From a checkpoint of a small transformer trained on Wikipedia.
Architecture: biases on query, key and value, tied embeddings.
Each number is 200 + 20 x the weight over the matrix's rms, rounded and kept within 0 to 999. Layers, rows and columns count from 0.

# layer 2 attention value, 32x96, rms 0.112, rows 1-31, columns 48-95
180,221,177,180,201,206,196,207,205,215,210,157,228,193,224,214,164,188,174,162,217,199,211,194,196,182,197,215,180,199,221,192,208,227,220,245,192,229,206,206,203,195,226,196,172,216,190,213
219,228,175,220,203,189,192,221,211,178,214,249,189,206,194,218,173,182,199,234,186,185,225,210,210,192,211,215,189,217,155,208,179,179,185,230,221,204,202,187,218,202,220,195,211,180,187,196
200,191,199,242,212,170,160,225,194,159,248,224,172,207,168,212,176,171,216,171,203,178,188,186,212,205,226,197,201,187,180,224,171,178,193,175,192,202,200,211,188,193,211,203,220,186,176,204
174,189,194,200,173,154,207,206,165,189,200,222,212,202,219,194,209,202,133,192,165,187,222,221,183,207,239,185,215,203,189,216,209,216,232,242,189,190,226,202,205,221,189,175,221,199,228,167
231,209,228,191,213,222,215,184,237,175,219,201,187,223,213,173,203,156,213,186,218,190,213,185,205,184,205,175,199,202,183,181,201,226,181,190,192,179,193,188,188,184,172,160,184,192,227,157
200,199,210,229,208,189,188,218,184,193,218,210,204,200,204,225,188,189,187,184,240,227,228,218,195,191,217,208,188,181,155,214,199,232,242,184,199,203,187,211,213,173,206,204,180,214,193,206
197,193,245,153,198,195,241,173,177,202,202,192,196,217,222,220,201,170,203,242,194,223,208,196,203,191,200,199,196,232,214,187,218,173,200,191,218,197,197,204,166,224,214,198,187,202,181,171
203,174,202,190,190,175,213,226,203,195,218,196,222,209,230,194,210,230,183,212,181,216,207,237,196,198,224,203,172,163,150,195,178,214,173,213,241,181,255,177,182,225,192,217,196,187,210,225
174,196,178,200,189,206,212,220,234,202,210,181,193,155,175,197,206,205,172,205,201,178,144,198,236,246,223,182,177,235,181,195,171,212,179,224,239,190,212,232,189,189,180,242,219,188,200,146
211,207,210,192,205,232,182,178,201,201,183,244,185,191,217,199,195,179,171,209,216,177,214,222,194,185,193,218,221,210,192,242,196,179,198,181,215,202,201,211,190,182,192,182,187,208,166,236
195,183,249,202,214,194,209,201,236,183,168,176,196,182,218,181,220,209,202,197,211,187,183,199,198,190,202,207,234,224,226,192,186,216,254,207,181,181,190,184,213,220,227,235,188,205,213,219
199,192,181,202,146,209,211,187,204,178,184,186,160,221,186,192,166,212,194,194,218,176,162,204,240,205,180,206,196,174,175,185,198,182,218,183,190,225,217,213,207,198,177,173,244,204,176,207
218,180,222,198,158,186,184,216,197,240,250,203,188,199,187,189,172,190,230,204,242,166,184,210,220,194,197,187,189,193,226,171,160,199,180,194,192,220,226,177,197,209,195,184,216,211,185,189
258,222,198,217,204,185,224,207,222,221,213,204,185,196,191,196,192,213,163,215,183,199,227,208,171,219,180,195,180,217,203,197,208,203,197,182,219,189,214,194,220,171,185,178,211,173,202,228
237,222,181,216,225,192,229,184,166,202,215,238,207,222,163,174,195,176,229,214,213,204,162,194,193,197,185,195,218,199,232,209,207,183,202,249,177,207,224,202,215,163,184,197,187,204,230,224
200,179,239,212,189,215,178,182,186,195,183,192,204,193,235,204,179,197,191,206,197,187,180,195,211,198,206,180,195,211,200,202,199,255,217,202,179,210,176,223,182,175,183,197,191,157,185,233
195,181,204,191,192,196,200,219,211,201,201,202,233,207,180,202,225,231,199,208,195,177,168,220,217,230,187,224,157,204,241,209,175,201,224,181,185,214,172,197,196,170,216,213,227,192,193,169
201,192,198,244,195,207,178,204,210,179,209,198,160,217,195,219,190,176,193,174,195,207,251,184,216,212,147,197,191,201,202,232,206,225,198,177,174,196,190,244,184,199,194,227,187,145,193,178
176,190,196,189,213,193,189,180,208,212,189,200,190,195,164,211,224,211,202,148,234,172,188,213,171,222,220,202,194,180,207,213,208,178,221,211,223,220,212,203,184,215,204,201,172,169,193,220
178,171,195,209,210,202,212,235,206,222,228,186,185,200,204,191,159,198,183,191,227,191,186,200,205,188,192,233,206,199,195,173,189,214,170,221,213,179,177,180,163,235,243,168,196,197,177,195
190,194,221,231,231,223,242,198,202,222,166,202,192,266,207,173,205,191,187,215,197,164,203,205,189,194,196,186,217,203,210,207,181,191,203,207,159,196,183,221,215,210,232,203,196,195,219,211
184,196,207,175,212,229,179,201,232,180,178,212,221,161,202,196,212,207,208,196,200,195,205,162,232,216,157,188,203,211,210,193,159,229,203,204,220,225,202,201,202,184,209,196,203,178,200,187
178,223,186,199,230,203,246,196,202,226,183,210,194,167,195,204,183,171,205,171,209,239,188,202,226,183,209,214,203,193,239,198,199,203,184,197,199,176,237,177,222,204,182,202,187,174,226,209
205,198,199,148,202,201,211,170,194,180,228,224,204,180,191,193,179,181,178,221,208,184,168,202,232,194,222,176,201,199,192,188,193,213,202,205,195,207,163,204,205,223,204,200,218,180,209,223
208,188,241,224,228,192,203,182,180,185,192,177,180,232,223,211,179,199,231,205,175,212,224,181,204,218,192,169,206,203,213,201,249,223,150,179,219,210,196,202,186,201,204,185,210,218,197,197
177,205,221,217,178,206,202,217,230,186,227,173,224,209,192,228,201,179,167,189,178,219,201,204,202,188,189,167,194,203,217,208,171,194,199,236,194,180,189,222,183,145,193,182,219,242,196,190
218,198,196,205,182,207,185,225,205,204,196,190,194,189,219,156,176,217,240,189,206,241,238,197,200,222,225,194,180,177,190,213,202,157,252,195,203,221,178,169,207,208,169,203,240,260,201,201
191,233,211,212,193,225,218,210,191,183,201,206,191,204,224,174,218,214,212,255,177,219,204,200,201,179,191,190,201,206,222,186,222,186,193,191,188,232,189,204,192,204,178,197,189,210,142,178
221,216,201,219,202,171,201,175,215,214,229,218,231,218,171,241,182,218,151,222,200,164,193,167,153,227,225,195,219,198,191,189,213,217,210,191,219,182,196,164,222,221,202,165,198,159,194,201
174,219,203,153,187,200,206,216,198,199,205,195,222,217,194,170,251,209,220,205,180,205,214,182,238,229,210,173,224,176,221,180,195,207,213,184,181,160,225,185,230,230,196,183,237,187,214,203
198,188,214,224,208,194,194,186,192,176,208,146,199,192,192,218,217,203,202,193,223,190,192,152,216,179,251,224,226,216,197,174,207,179,167,186,195,237,220,176,173,164,190,236,208,234,242,223
# layer 2 attention output (transposed), 96x96, rms 0.117, rows 1-31,33-63,65-95, columns 48-95
196,189,194,195,186,212,175,193,199,209,184,197,217,226,221,219,210,192,189,194,203,203,207,261,230,196,224,179,215,210,225,181,220,220,197,199,191,199,196,234,168,194,202,177,191,192,196,191
196,191,183,235,190,187,203,202,213,221,191,199,207,216,230,196,199,205,208,201,205,197,220,220,190,206,196,189,203,172,178,191,194,217,240,207,217,219,188,196,233,210,185,169,187,201,169,215
214,206,183,180,192,232,212,227,234,187,212,220,207,192,213,202,225,196,174,203,181,249,197,204,189,228,197,191,190,219,158,220,242,213,188,188,192,231,194,192,196,183,219,206,219,197,208,198
183,181,188,186,223,218,210,211,206,191,217,217,200,201,224,206,220,212,164,204,191,203,209,217,211,201,198,186,223,187,217,202,184,226,213,208,236,183,188,207,187,211,198,210,205,216,220,221
215,192,208,204,192,205,242,189,206,202,190,196,223,229,213,218,206,208,213,198,227,192,192,186,209,216,199,200,205,223,214,190,195,200,202,176,205,198,189,229,219,188,215,192,218,210,194,228
214,207,195,236,209,223,209,225,211,183,180,191,207,196,195,198,176,196,200,192,238,195,188,199,194,218,215,196,217,209,193,188,181,178,177,193,180,233,216,196,193,207,221,198,221,205,218,184
206,172,195,189,216,192,213,185,193,191,179,217,190,174,178,221,217,208,216,190,196,209,205,231,142,213,199,196,187,178,187,170,204,198,209,198,208,219,196,189,197,209,172,195,189,222,192,219
184,179,237,203,234,211,175,202,219,223,171,190,180,198,224,212,202,200,226,183,183,210,205,193,208,196,203,209,231,233,187,160,215,167,201,210,213,185,202,201,221,219,184,181,205,189,219,218
198,222,194,217,245,235,200,223,215,202,207,222,185,203,212,192,213,193,208,162,189,200,174,169,170,215,199,175,221,199,172,197,221,199,207,191,193,197,199,161,196,198,175,190,198,191,222,203
221,194,211,186,199,184,196,176,187,204,238,200,203,193,190,195,209,175,179,212,198,195,216,165,149,223,209,203,175,208,168,200,213,193,185,229,164,187,210,189,197,234,202,228,190,205,202,175
202,168,231,217,201,172,195,211,189,207,180,220,228,191,193,217,210,217,209,197,216,235,220,206,206,199,243,184,212,204,191,191,224,204,222,177,204,176,179,206,188,210,187,191,186,217,159,189
208,213,220,176,227,219,213,197,220,204,210,183,218,196,226,234,195,199,248,218,197,183,208,188,236,184,199,158,196,203,183,215,166,201,220,191,219,163,200,209,214,233,203,214,193,214,203,189
195,230,207,184,206,214,208,201,230,179,180,178,186,205,176,210,219,141,218,189,201,199,180,210,184,200,225,216,182,185,211,213,240,172,198,160,247,223,186,216,203,244,171,125,205,223,224,198
185,208,181,227,197,171,197,188,178,179,176,201,236,207,202,213,191,174,225,195,235,208,191,186,169,174,179,177,221,206,210,206,179,239,200,215,243,222,202,173,213,215,228,216,208,180,205,237
201,215,217,196,197,177,190,192,191,197,220,164,193,210,205,146,189,166,196,214,173,227,243,216,209,193,183,213,216,178,201,191,188,212,202,199,209,207,188,182,200,161,202,207,189,206,204,214
212,197,192,222,200,197,200,197,168,183,213,191,211,190,229,183,225,198,205,194,186,207,194,193,193,222,189,213,215,211,212,172,196,218,227,186,200,182,194,170,204,204,219,201,214,189,196,202
174,209,187,179,178,208,203,191,184,181,188,185,227,188,217,182,222,209,172,208,189,189,223,225,168,203,208,222,244,197,211,227,218,212,191,237,242,206,224,183,231,208,213,174,183,208,225,218
201,185,176,195,163,196,182,204,206,201,201,200,201,202,231,199,196,202,213,192,173,193,174,200,194,192,219,186,218,186,213,213,182,206,180,190,201,164,203,193,210,208,208,190,225,201,197,165
199,198,213,231,197,191,185,176,204,185,183,180,215,214,229,188,158,209,206,239,191,194,201,195,216,245,164,217,223,250,188,203,202,216,182,187,180,199,205,208,184,209,198,222,187,211,199,182
209,176,222,220,183,170,233,206,213,213,181,173,209,179,209,186,201,195,214,199,212,208,174,228,198,220,184,198,230,228,196,197,216,219,210,215,201,194,213,221,207,176,177,223,206,193,181,208
195,163,203,199,166,179,191,210,194,207,193,187,205,211,218,200,189,231,202,203,194,211,205,212,249,182,188,248,214,196,184,211,203,179,209,235,224,165,211,197,200,223,208,200,174,201,202,251
219,212,209,202,223,201,205,198,182,166,213,174,179,185,201,198,220,186,201,190,207,189,206,249,169,202,199,225,200,218,193,207,190,189,192,214,228,192,188,213,181,207,184,187,160,180,187,215
181,197,222,199,185,199,184,218,196,202,203,190,192,192,167,181,204,195,210,194,213,208,232,181,166,197,188,190,177,192,183,221,191,188,201,218,217,171,226,174,210,223,219,214,221,222,201,202
171,168,196,205,192,211,201,204,205,203,209,160,223,205,191,211,214,214,210,209,217,194,239,201,191,231,201,207,206,196,192,226,192,180,226,228,253,202,208,194,200,195,210,184,182,216,199,189
219,205,197,194,210,186,229,223,183,188,170,229,228,183,184,174,211,181,153,198,196,201,193,187,191,181,183,200,201,204,226,179,238,191,182,198,208,194,202,179,220,232,211,187,223,187,198,192
200,186,192,177,220,171,212,172,189,180,176,185,209,208,213,165,195,188,193,209,225,223,211,176,210,209,207,197,190,198,226,194,182,211,192,214,201,207,201,230,181,202,190,218,207,206,206,232
187,205,214,177,193,221,196,244,188,199,200,217,229,188,191,173,206,225,182,171,204,188,206,200,156,219,234,188,186,193,215,191,202,212,171,181,198,206,231,177,207,210,186,185,190,213,190,232
188,194,167,182,217,217,210,203,196,174,184,186,194,191,213,203,209,190,172,187,211,212,188,179,209,212,214,205,224,204,211,185,182,219,223,198,216,214,191,222,204,205,199,193,230,187,239,222
190,200,204,224,183,163,181,180,171,194,204,170,187,164,224,214,185,220,187,209,214,163,210,224,196,202,217,215,219,159,181,198,166,226,242,209,187,176,185,178,204,189,189,198,228,200,199,204
172,237,197,170,194,177,185,172,157,197,188,202,200,200,176,213,214,185,197,225,192,191,197,218,211,192,189,219,208,234,203,180,183,195,209,205,215,184,196,203,183,228,191,218,208,198,223,205
179,213,187,194,248,209,193,186,199,195,189,207,189,232,203,199,170,191,222,203,195,211,193,183,201,207,176,179,196,203,233,195,216,190,221,192,198,218,208,203,213,217,208,241,187,188,193,215
188,211,212,183,171,188,230,191,189,171,169,227,174,226,217,189,176,222,194,193,212,198,161,199,196,208,197,202,200,221,215,230,201,216,188,173,161,236,165,202,216,221,190,198,213,218,195,194
207,182,202,189,161,202,195,219,207,228,214,178,186,181,191,206,218,193,209,205,232,211,180,214,205,236,203,209,199,196,188,200,176,169,184,235,195,181,189,200,197,221,203,183,190,220,175,183
215,149,189,224,210,192,203,209,179,213,218,201,212,184,186,194,178,167,189,219,220,174,184,188,229,188,194,207,188,178,255,200,199,212,203,205,192,184,189,191,194,190,200,233,175,191,185,233
249,205,266,219,201,180,209,196,234,213,164,174,177,213,188,208,188,195,219,212,225,206,172,194,228,181,204,186,227,231,182,224,167,205,215,207,197,195,206,233,222,191,207,202,210,192,188,183
214,220,192,207,217,225,189,206,196,169,207,199,188,171,208,186,207,188,187,202,187,181,205,223,242,200,184,203,197,207,182,230,194,199,208,200,179,180,213,189,190,187,170,190,129,205,200,169
198,174,190,191,178,153,211,189,169,212,203,215,204,177,195,198,215,189,207,185,187,199,200,204,181,193,173,186,184,177,208,222,189,214,225,216,206,147,214,199,227,219,206,189,191,199,159,211
189,251,215,183,196,168,218,164,160,205,200,209,205,243,197,171,167,234,212,193,196,200,233,192,165,175,220,250,183,204,200,221,197,204,194,214,187,181,204,168,201,182,181,196,187,217,167,184
214,210,205,176,201,148,174,224,188,181,198,216,195,223,218,207,216,191,198,172,221,184,195,195,199,193,193,171,174,196,169,196,190,223,212,165,215,235,199,175,188,181,200,198,187,172,168,223
205,172,198,158,227,182,211,198,189,213,217,217,213,186,187,200,195,198,174,235,186,188,179,176,217,198,185,176,228,224,210,182,210,216,201,191,198,182,186,192,237,200,207,198,222,211,205,173
185,199,169,179,168,229,162,201,221,191,206,153,178,190,207,192,188,211,227,177,221,238,209,253,218,243,156,191,214,135,232,208,222,210,174,202,224,226,169,194,205,198,187,214,235,221,180,217
189,201,218,194,186,195,183,178,218,207,188,204,216,183,170,234,209,204,167,205,188,203,202,183,194,222,167,173,205,222,185,212,226,207,174,187,205,206,180,198,211,202,219,231,205,175,201,189
177,212,185,248,180,199,185,193,180,204,202,236,196,192,219,199,204,169,182,180,192,185,177,241,181,202,202,269,190,202,229,182,228,185,190,185,219,204,195,196,188,191,232,173,174,219,216,233
234,189,173,152,192,218,182,208,159,219,200,205,199,199,221,197,203,226,173,202,189,182,214,196,225,209,170,182,220,196,212,175,194,209,204,225,167,162,186,162,200,187,193,270,197,182,190,202
194,203,216,196,229,207,200,215,234,220,244,157,176,220,174,201,204,181,193,193,176,208,224,181,225,215,180,237,164,180,202,224,216,199,217,199,211,209,197,230,202,209,177,206,195,242,170,182
215,184,191,208,239,219,204,218,138,187,234,211,188,162,200,219,219,185,234,196,200,188,161,209,216,193,180,184,218,224,193,230,181,187,180,215,226,199,203,171,219,193,210,187,197,207,218,213
211,164,232,200,183,208,192,218,225,167,174,183,228,191,200,213,167,197,235,222,255,185,204,183,216,195,226,210,180,204,186,234,198,201,180,248,183,206,194,161,167,219,218,215,187,197,208,213
231,174,183,225,194,214,201,188,200,170,248,212,201,215,174,219,195,217,235,200,215,175,187,181,196,213,217,201,172,188,195,163,187,176,214,164,181,204,206,240,213,220,241,245,233,233,150,163
228,146,199,200,244,186,187,213,217,178,178,130,193,177,199,180,186,202,232,189,201,198,190,221,280,206,234,186,189,234,219,185,171,242,236,197,205,182,209,202,144,180,207,217,197,203,150,201
223,206,174,187,205,212,218,201,186,199,211,214,209,227,174,215,236,188,169,179,190,225,209,191,213,188,194,190,207,214,234,208,198,180,198,175,149,197,204,196,242,171,194,253,221,193,221,198
205,182,229,206,225,187,169,208,192,229,202,235,213,219,218,182,227,199,146,214,201,202,181,200,159,207,176,188,232,212,183,199,208,202,223,207,175,209,182,215,186,206,201,200,200,214,201,176
202,214,213,148,209,218,179,187,213,229,207,169,181,129,204,193,216,221,191,230,215,205,231,226,193,199,179,162,204,177,234,208,215,168,206,190,194,230,209,168,186,189,213,181,192,214,214,181
207,157,190,186,219,186,208,192,237,215,162,190,222,162,181,196,184,202,228,193,193,205,193,154,208,199,190,157,231,199,164,177,189,243,197,162,170,198,184,199,205,188,204,207,250,242,213,224
211,207,216,199,202,212,226,213,177,182,232,160,214,196,213,198,193,173,190,216,213,202,170,237,221,202,233,196,244,214,191,170,203,208,196,204,185,234,205,215,207,205,176,171,195,177,193,201
234,189,204,170,178,205,206,206,192,170,183,229,211,198,188,167,190,195,189,185,172,156,204,193,188,173,257,214,231,203,192,205,244,190,203,203,180,153,197,214,199,212,172,196,234,176,199,239
196,196,194,170,246,230,180,186,228,211,207,153,174,203,194,214,212,203,182,154,224,201,213,226,190,210,192,212,192,191,175,213,180,241,202,237,193,221,206,223,168,179,190,176,150,205,209,202
195,197,227,220,188,193,203,244,220,211,220,204,226,194,179,231,178,224,187,240,206,150,200,222,209,218,203,210,196,191,194,226,218,192,218,176,203,222,202,186,220,197,199,208,208,185,207,171
221,209,183,248,199,218,183,192,235,205,168,201,185,213,195,195,207,178,189,176,206,237,196,210,194,183,190,206,214,159,204,211,157,163,219,166,206,214,210,204,199,187,217,213,194,234,182,194
163,213,233,194,188,210,167,177,225,215,183,197,182,191,130,206,224,214,198,178,212,198,228,266,209,176,197,229,215,170,210,217,209,123,177,180,200,179,213,140,222,221,204,175,150,233,219,217
218,163,172,196,183,198,245,198,213,244,228,240,202,177,187,212,221,209,201,204,198,191,208,187,175,143,195,176,175,216,220,188,205,202,198,210,245,221,210,236,216,175,174,227,166,204,180,194
202,213,188,220,253,253,203,204,199,177,200,198,197,189,201,201,212,219,198,162,218,229,175,185,190,218,194,190,205,202,224,218,200,202,239,186,214,182,197,204,206,149,227,184,216,221,198,221
229,219,192,200,190,212,198,145,189,244,189,217,210,181,231,204,244,173,194,196,229,176,166,218,173,208,215,212,196,224,171,192,238,209,159,182,151,200,187,231,192,164,175,196,217,197,236,197
199,209,161,195,216,186,220,215,196,216,237,158,221,173,229,200,210,222,194,210,192,217,199,168,208,204,222,210,201,247,200,239,227,196,188,209,244,187,212,180,186,193,198,208,210,189,232,206
199,236,222,172,206,224,199,181,208,189,206,169,200,196,161,215,204,205,219,185,170,220,190,181,214,198,202,182,225,234,219,223,218,202,173,140,200,192,194,206,161,178,232,180,219,169,245,193
221,180,198,197,197,182,200,159,179,210,178,158,180,206,189,221,207,232,213,197,243,189,197,211,189,174,216,170,202,217,188,186,174,204,192,194,218,199,213,232,159,185,218,183,239,218,178,193
187,206,161,195,215,215,176,210,180,188,185,223,201,221,182,175,170,186,239,191,195,201,209,194,159,209,232,222,162,189,188,187,217,174,180,185,172,199,206,196,199,210,188,183,170,213,180,191
196,206,212,184,160,197,189,200,193,217,214,195,184,189,188,205,226,209,194,198,190,196,177,210,181,191,190,179,202,171,207,230,192,212,202,213,200,190,191,183,191,183,184,191,208,201,168,199
177,214,203,173,203,190,186,222,220,210,223,238,190,241,189,194,165,217,198,211,220,192,208,225,212,184,201,197,212,215,232,230,200,221,212,215,231,227,183,202,234,236,194,186,226,178,216,197
207,205,201,210,215,195,215,200,179,199,232,170,219,207,216,217,201,170,206,232,249,175,173,217,254,211,184,191,231,204,210,221,183,178,205,196,195,189,183,214,209,206,212,222,267,199,210,207
186,218,188,190,172,232,230,182,202,230,220,195,229,189,194,165,171,178,202,208,219,209,227,212,240,195,179,216,194,197,218,180,215,202,172,201,195,194,206,202,186,194,194,215,188,227,224,190
221,198,203,189,177,201,210,215,230,213,184,179,202,170,165,202,192,197,211,188,232,205,223,218,203,213,229,259,182,167,221,214,181,186,229,206,224,234,240,244,179,197,199,208,171,183,203,216
216,212,228,216,190,189,208,193,211,209,205,206,231,199,202,216,211,195,162,215,201,191,198,203,195,173,233,186,186,256,188,200,191,169,225,177,264,240,202,239,196,154,201,178,205,175,228,207
183,207,177,175,195,205,242,203,199,207,228,179,185,197,219,213,207,209,204,209,223,160,192,210,169,186,183,194,222,216,210,196,196,193,201,218,179,219,186,203,202,214,194,155,198,197,211,188
209,164,190,189,198,190,163,193,193,200,192,183,183,192,164,187,194,195,189,202,198,203,229,228,172,201,194,176,166,188,174,178,197,204,208,210,203,183,229,174,196,176,202,211,201,168,185,177
162,198,205,233,189,179,216,204,202,181,171,210,212,171,191,182,184,223,199,204,199,239,231,172,190,203,208,215,190,187,190,202,190,220,204,217,198,201,207,207,194,162,195,221,193,209,186,204
215,186,178,203,201,213,207,207,181,245,207,268,170,185,203,200,203,239,183,206,211,210,170,245,218,179,179,212,217,184,197,199,193,187,165,210,184,178,219,200,225,225,216,208,242,202,216,171
161,233,172,209,188,186,208,179,202,220,205,217,212,217,221,261,205,224,179,207,202,202,182,182,178,201,219,217,166,228,168,226,228,222,208,180,190,186,178,251,172,212,192,227,245,203,191,157
151,211,192,183,206,205,209,209,197,240,204,235,159,197,208,212,199,193,171,198,197,224,228,190,217,168,208,220,211,211,203,212,200,166,180,196,215,217,211,228,236,198,206,219,195,220,213,185
212,196,196,194,234,179,199,185,187,195,171,200,186,196,156,200,202,169,176,180,187,168,198,170,211,208,201,221,186,180,206,200,172,189,210,204,150,178,196,208,200,198,199,209,174,182,198,212
203,228,197,213,203,225,200,173,194,228,212,240,194,206,197,191,206,170,221,203,189,188,199,177,190,208,161,223,221,210,196,206,222,200,211,201,220,194,212,195,206,215,214,206,224,257,239,201
202,168,190,231,199,174,204,208,180,159,187,182,178,174,196,183,211,185,215,222,201,218,210,206,196,190,191,160,210,164,196,207,208,192,222,209,220,180,193,169,184,184,211,183,207,197,185,195
204,255,173,221,163,226,210,204,178,145,215,210,236,173,195,227,159,195,217,188,196,202,222,170,240,190,206,209,187,157,207,218,176,187,202,178,188,201,204,176,231,189,203,182,218,167,227,227
207,208,205,209,230,183,225,183,201,169,200,234,228,204,190,219,224,205,198,184,180,192,186,179,157,198,224,196,196,228,195,164,191,227,199,171,199,240,188,226,224,183,171,233,225,184,198,180
195,211,224,222,190,183,179,182,198,203,223,206,190,227,213,198,175,193,223,198,203,200,199,221,215,200,183,184,156,180,222,226,209,188,193,196,190,184,196,217,194,186,197,215,210,211,192,183
201,189,201,177,165,205,202,189,213,181,192,206,189,200,220,200,197,206,199,239,186,199,171,198,230,198,186,168,207,217,239,203,226,192,190,186,196,228,196,196,193,204,187,195,173,197,204,208
209,205,199,200,194,218,232,224,197,182,237,213,187,189,207,206,222,211,206,191,198,230,171,204,225,220,186,209,160,181,197,208,179,215,181,178,193,228,220,205,190,172,232,205,178,211,195,183
202,175,197,197,175,190,186,228,226,213,216,168,186,186,203,216,207,193,258,197,222,208,205,206,214,253,233,210,195,221,193,188,211,195,204,175,235,176,205,197,191,192,193,252,206,202,208,174
218,202,170,208,186,202,195,196,236,209,193,189,188,209,228,214,238,182,221,188,223,202,188,242,212,178,178,186,229,183,183,198,230,218,183,212,204,190,213,190,186,190,205,142,193,189,220,207
196,185,217,191,205,186,234,202,203,187,215,206,176,190,179,219,187,183,216,222,188,172,196,180,217,182,166,209,188,223,187,229,217,219,204,251,225,205,190,167,160,185,232,205,206,180,204,167
212,197,189,227,180,192,209,213,182,186,211,221,225,204,210,185,164,196,237,220,171,203,174,182,185,204,158,164,202,188,192,206,214,219,201,202,181,212,209,199,193,187,211,224,181,201,201,217
219,187,227,165,226,198,209,215,206,173,190,142,198,187,204,202,231,201,213,184,216,225,188,188,202,225,171,173,207,235,220,203,213,191,196,222,194,232,212,201,180,241,203,159,199,172,216,227
253,163,225,181,174,206,220,226,261,200,220,200,201,205,215,163,184,176,194,215,194,175,217,238,201,195,207,202,185,180,188,179,218,244,185,225,177,186,214,199,219,225,177,179,178,180,214,182
201,200,229,209,220,203,207,201,224,210,227,203,207,211,217,202,177,194,196,215,217,157,225,203,232,210,219,193,183,170,199,188,164,189,228,217,199,221,188,217,205,205,213,217,200,203,240,192
# layer 2 MLP gate, 384x96, rms 0.139, rows 0-6, columns 48-95
184,176,185,200,188,154,169,197,208,200,198,190,192,189,216,214,212,164,196,208,190,163,165,189,185,179,191,173,211,212,201,190,211,189,216,184,206,161,191,177,216,175,225,168,178,197,213,220
211,181,170,197,181,217,161,186,195,207,198,208,230,185,179,192,197,195,201,215,211,183,192,213,186,198,136,186,177,183,219,210,201,211,151,226,160,185,191,143,196,202,209,207,169,176,219,195
193,228,233,229,222,160,196,198,205,210,213,237,225,220,200,209,175,190,193,199,193,217,197,188,200,225,237,175,207,211,207,246,214,204,237,171,204,192,220,176,207,165,202,232,188,138,175,219
193,205,191,202,192,236,192,170,156,206,182,183,190,199,219,224,187,168,215,211,190,166,202,207,213,206,202,195,180,220,208,207,170,186,175,214,212,198,173,167,176,214,216,230,192,211,203,236
209,174,210,207,200,213,195,180,205,161,246,213,204,184,192,202,194,213,222,164,212,161,208,187,185,227,256,171,207,227,194,218,204,200,215,182,198,224,163,191,213,215,219,199,234,199,188,189
205,154,183,207,199,198,174,172,180,192,193,220,215,220,229,176,172,204,205,259,208,193,167,229,162,162,188,162,230,220,212,236,196,220,207,151,188,201,210,208,199,207,193,165,200,169,213,203
195,133,244,231,229,227,212,230,235,239,187,218,199,201,169,184,209,221,193,177,176,173,161,188,180,191,168,188,192,216,191,224,178,183,208,225,217,169,192,235,174,214,181,204,236,199,196,211
# layer 2 MLP up, 384x96, rms 0.13, rows 0-6, columns 48-95
221,158,184,191,190,174,211,221,238,173,177,178,212,184,198,183,222,195,201,212,222,193,209,203,193,208,220,181,189,208,171,185,207,182,181,180,213,181,186,183,197,197,231,185,180,207,170,149
207,173,168,229,199,181,184,246,173,214,181,181,227,206,214,209,196,205,195,166,209,202,239,192,190,194,238,205,223,197,184,169,187,141,233,206,205,226,216,166,199,198,199,195,222,203,239,182
199,222,211,195,203,197,173,208,185,186,220,231,178,177,193,226,188,208,187,229,191,169,247,184,225,210,165,161,233,207,192,220,198,222,197,166,159,222,193,165,242,150,187,224,172,151,199,197
206,196,193,200,217,207,190,215,174,200,225,240,176,229,216,205,218,214,182,198,228,233,212,185,198,179,193,168,204,226,167,193,227,215,182,183,214,169,217,225,228,220,180,203,201,197,171,192
152,243,189,173,216,214,222,244,184,248,188,202,177,243,209,191,208,185,181,204,186,204,190,187,212,185,169,232,213,161,212,216,215,204,194,222,177,189,199,209,192,178,206,213,210,182,235,217
191,220,176,214,193,215,204,187,172,237,161,219,188,192,216,208,191,216,204,196,199,207,153,216,186,203,211,200,194,237,189,223,191,166,205,181,198,196,175,207,197,193,159,198,186,217,199,215
203,223,210,220,162,145,214,236,201,204,224,198,175,181,241,212,194,177,211,209,204,213,236,198,196,197,201,210,213,200,223,195,175,197,223,176,155,225,239,200,180,203,205,215,135,231,232,222
# layer 2 MLP down (transposed), 384x96, rms 0.116, rows 0-6, columns 48-95
171,208,199,180,230,216,191,206,223,204,216,211,193,177,230,201,170,212,165,180,208,187,194,216,172,222,219,195,216,209,231,191,184,212,214,184,206,245,230,236,206,226,203,208,205,201,216,164
201,186,223,199,172,186,187,204,158,192,187,242,192,194,154,200,181,210,209,188,199,213,219,196,191,206,229,199,222,207,163,190,207,182,237,199,187,236,187,208,208,167,217,247,188,186,203,176
204,204,208,222,208,178,191,182,209,181,211,228,177,242,265,181,211,226,221,214,197,226,197,210,231,220,213,202,209,168,197,216,190,224,174,224,215,188,224,199,202,219,189,180,228,227,196,195
166,187,170,214,192,181,180,204,228,223,177,204,208,193,184,192,218,198,206,224,215,216,187,161,204,212,233,233,227,196,188,185,219,187,192,178,183,206,200,218,198,201,223,189,215,170,213,190
184,189,204,210,194,151,255,226,205,201,211,214,210,198,203,202,192,184,212,204,203,217,235,192,218,169,197,168,239,197,205,180,179,179,208,247,170,173,168,205,185,179,190,180,173,218,216,185
175,194,227,172,214,174,200,209,219,187,230,156,206,174,148,189,218,166,192,175,217,228,167,196,205,210,191,200,205,181,184,222,204,198,208,161,234,208,187,194,195,181,233,161,214,196,197,205
195,209,195,209,223,202,235,230,184,217,180,212,216,168,201,195,242,224,216,197,199,139,191,184,211,193,173,191,201,165,226,194,209,204,212,205,206,213,261,226,174,199,213,185,234,206,166,183